config.toml
head_dim = 128
hidden_act = "swiglu"
rope_fraction = 0.75
schedule = "wsd"
decay_fraction = 0.689
final_lr_fraction = 0.05
max_steps = 2899
Each number is 128 + 24 x the weight over its row's rms, rounded and kept within 0 to 255. Layers, rows and columns count from 0. The size above them is the row's rms in percent of the matrix's.

# layer 2 MLP up, 2368x896, rms 0.0314, rows 66-73, columns 728-783
size [ 98  96  94  93  99  90 101  93]
[[137 106 131 144 159 125 172  88 143 134 137 141 139 130 106  73 126 160 155 152 152 159 138 103 113  80 107 116 160 117 138 142 113 109 135 131 138 155 121 119 164 110 166 112 146 108 151 126 149 122 142 122 128 145 115 101]
 [147 152 144 112 133 119  77  81 117 123 115 137 127 124 128  81 100 162 150 136 146 133 134 123 155 133 141 163 120 128 117 129 125 149 133 106 112  72 114 125 108 155 109 148 107 175 153 138 160  98 142 134 139 130  90 120]
 [ 99 158 131 161 132 198 118 130 119  69 121 163 181 117 128 132 146 164 126 130  91 123 122  67 171 105 173 101 118 120 152 122  78 106 110  91 102 140 140 129 150 157 138 113  95 109  99 130 127 117 104 137  62 150  93 119]
 [124 127 161 167 101 163 168 105  92 146 117 102 117  97 114  82 133 107  86 111 139  99 122  81 127 112 148 167 117 117 137 134 163 149 162  93 158 122 121 141  92 147 118 130  92 135 154 126 117 121 139 123 108 125 106 147]
 [109  80 150 127  83 127 111 146 133 180 130  83 159 136 117  94 143 157 137 110 100  82 119 129  77 140 136 128 104 155 156 107 112 116 132 137 154 140 139 100 104  91 161 120 108 152 135 134 138 113 112 120 127  92 108  95]
 [ 95 164 167  83 145 138  90  91 104 151 129 108 135  82 116 139 145 164 147 139 158  92 140  88 137  90 151 104 124 105 145  80 160  90 174 139 117 105 106 140  94 121  84 145 108 116  83 171  82  89 133 126 162 146 136 134]
 [119 105  90  97 139  88 106 116  83 136  89 141 116 141 113 100 118 121 155 177  86 163 114 149 132 129 131 173 106 152 174 132 150 152 115  76 149 124 134 122 113 128 139 144 110 132 113  77 178 133 192  81 145 137 124 111]
 [161 179 139 148  77  94 131 141 143 132 121 145  90 138 145 112 125 155 128 113 112 132 107 158 142 117 117 108 146 168  96 115 131 112 104 136 102 130 181 151 182 116 156 123 135  94  99 164 152  99  88 147 127 148 130  98]]
# layer 2 MLP down (transposed), 2368x896, rms 0.0306, rows 66-73, columns 728-783
size [102  99 102  98  95  97 102  97]
[[126 121 116 137 125 124  98 108 139 158 150  99 144  87 117 124  97 178 108  82 106 112 110 133 139 153 141 184  91 135 150 104 150  91 124 116 149 165 166 132 158  82 110 148 134 142 151 125 140 121 112 133 132 135 171 106]
 [162 149 105 112 129 136 119 121 128 146  92 140 127 156 132 151 122 127  98 133 152 132 160 141 149 125 151 146 129 134 143 167 156 132 168 123  91 104 143 135 140 142 113 152 107 164 146 115 113 105 162 149 149 119 147 115]
 [163 153 100  94  78 140 119 131 150 103 103 116 132 105  88 161 135 101 132 131 177  99 136 108 122 109 131  94 140 142  96 124 116 128 116 144 146 169  72 135 106 137 162 145 127  74 169 152 133 120 117 101 113 145 122  83]
 [157 113 116 117 151 149 152 132 113 133 131 106 133 103 149 153 146  93 139 114 145 115 126  93 110 105 150 156 111 142 165 106 122 124  77 185 165 125 162 149 101 144 112 146 115 133 140 100 132 117 131 138  94 142 106 106]
 [144 120 105 176  92  98 112 117 117 162 154 107 110 138 151 153 134 130 102 121 106 166 130 183 145 135 148 110 149 164 141 166  73 124  76 138 122 107 155 121 101 117 131 138 122 151 143  95 111 139 129 108  88 152 146 141]
 [128 105 102 140 108 144 108 177 128 122 119 118  92 163 155 177 131 155 110  79  75 143  73 165 141 128 155 110  88  92 122  78 110 128  96  85 151 123 138 132 136  73  93 113 130 116 137 129 143 148 114 171 128 119  69 133]
 [146 135  85 113 108 121 121 102 133 128 111 127 112 147 115 114 123 171 101 144 138 152 138 129 152 135 168 164 130  96 135 143 120 108 100 133 124 155 151 106  89 136 118 124  98 187 131 115 174 159 176 124 126 128 139  95]
 [ 81 101 150 156  93 161 107 156 111 166 105 186 115 170 110 140  68 131 125 106 132 147 124 122 168 119  99 152 113 147 107 121 144 135 165 122  96 116 141 133 164 125 131 200 124 100 135 106 110  98 101 107 158 152 161 117]]
# layer 2 MLP gate, 2368x896, rms 0.0312, rows 67-74, columns 728-783
size [ 97  99  98  98  94 101  92 103]
[[112 134 101 141 155 146 131 164 142 184 116 113 124 147 139 147 135 113 143 130 108 109 119 146 128 145 144 112 139  83 126 107  89 135  94 116 142 123 113 145 137 138 100 149 134 110  91 141 162 150  90  94 133 124 108  91]
 [138 119 105 131 142 107 115 123  87 178 159 126 131 146 146 109 137 131 141 141 155 151 173 145 147 116  98 166 123 150 123 161 128  85 151 161 115  89 114 117 129 122 169 110 120 166 131 108 136 147 147 129 195 104 140 126]
 [125 122 103 105 138 129 131 131 134 139 120 125 148 112 114 117 138 130 144 100 114 139 112 144 123 162 132  86 145 104 115 145  91 106 126 131 104 173  86 128 129 137 150  87 138 102 110 133 120 155 123 147 147 148  93 106]
 [ 98  85 130 151 101 142 116 123 142 166 184  77 140 141 138 107 103 129 112  99 123 113 141  91  87 158 120 112 174 141 139 148 137 122 115 130 160 123 117 121 132  96 132 152 109 131 116 149 141 108 108 144 138 106 120 105]
 [121 164 155  92 133 108 126 111 100 127 131  98 118  99 120  81 169 126 144 131 144 102 159 121 108 119 149 120 117 121 156 141 147 121 162 151 111  82 115 172  86 146 133 141  81 145 137 129 117 118 126 103 178 130 127 112]
 [169 128 159 137 149 117 109 135 146 132  92 127 109 139 111 136  97 125 108 136 118 141 127  79 100 104 115 131 133 148 141  98 102 130 155 144 151 153  99 117 150  91 113  83 126 111 143 148 126  95  79 127 172 112 148 135]
 [155 161 133 123  83  86 139 105 118 136 111 131 100 123 124 134 122 151 125 114 113 131 114 142 138 125 131 136 130 189 120 131 110 122 134 154  88 152 155 132 193 134 110 122 141 107 102 134 141 127 106 166 144 154 121  93]
 [112 104 122 148  75 162 117 143 141 143 148 134 152  89 138 143 131 133 121 108 129 131 146 114 109 119 120  88 129 143 141 135 171 127 113  85 127 154  93 127 203 178 157 156 127 154 131 117 104 131 137 143 150  61 127 120]]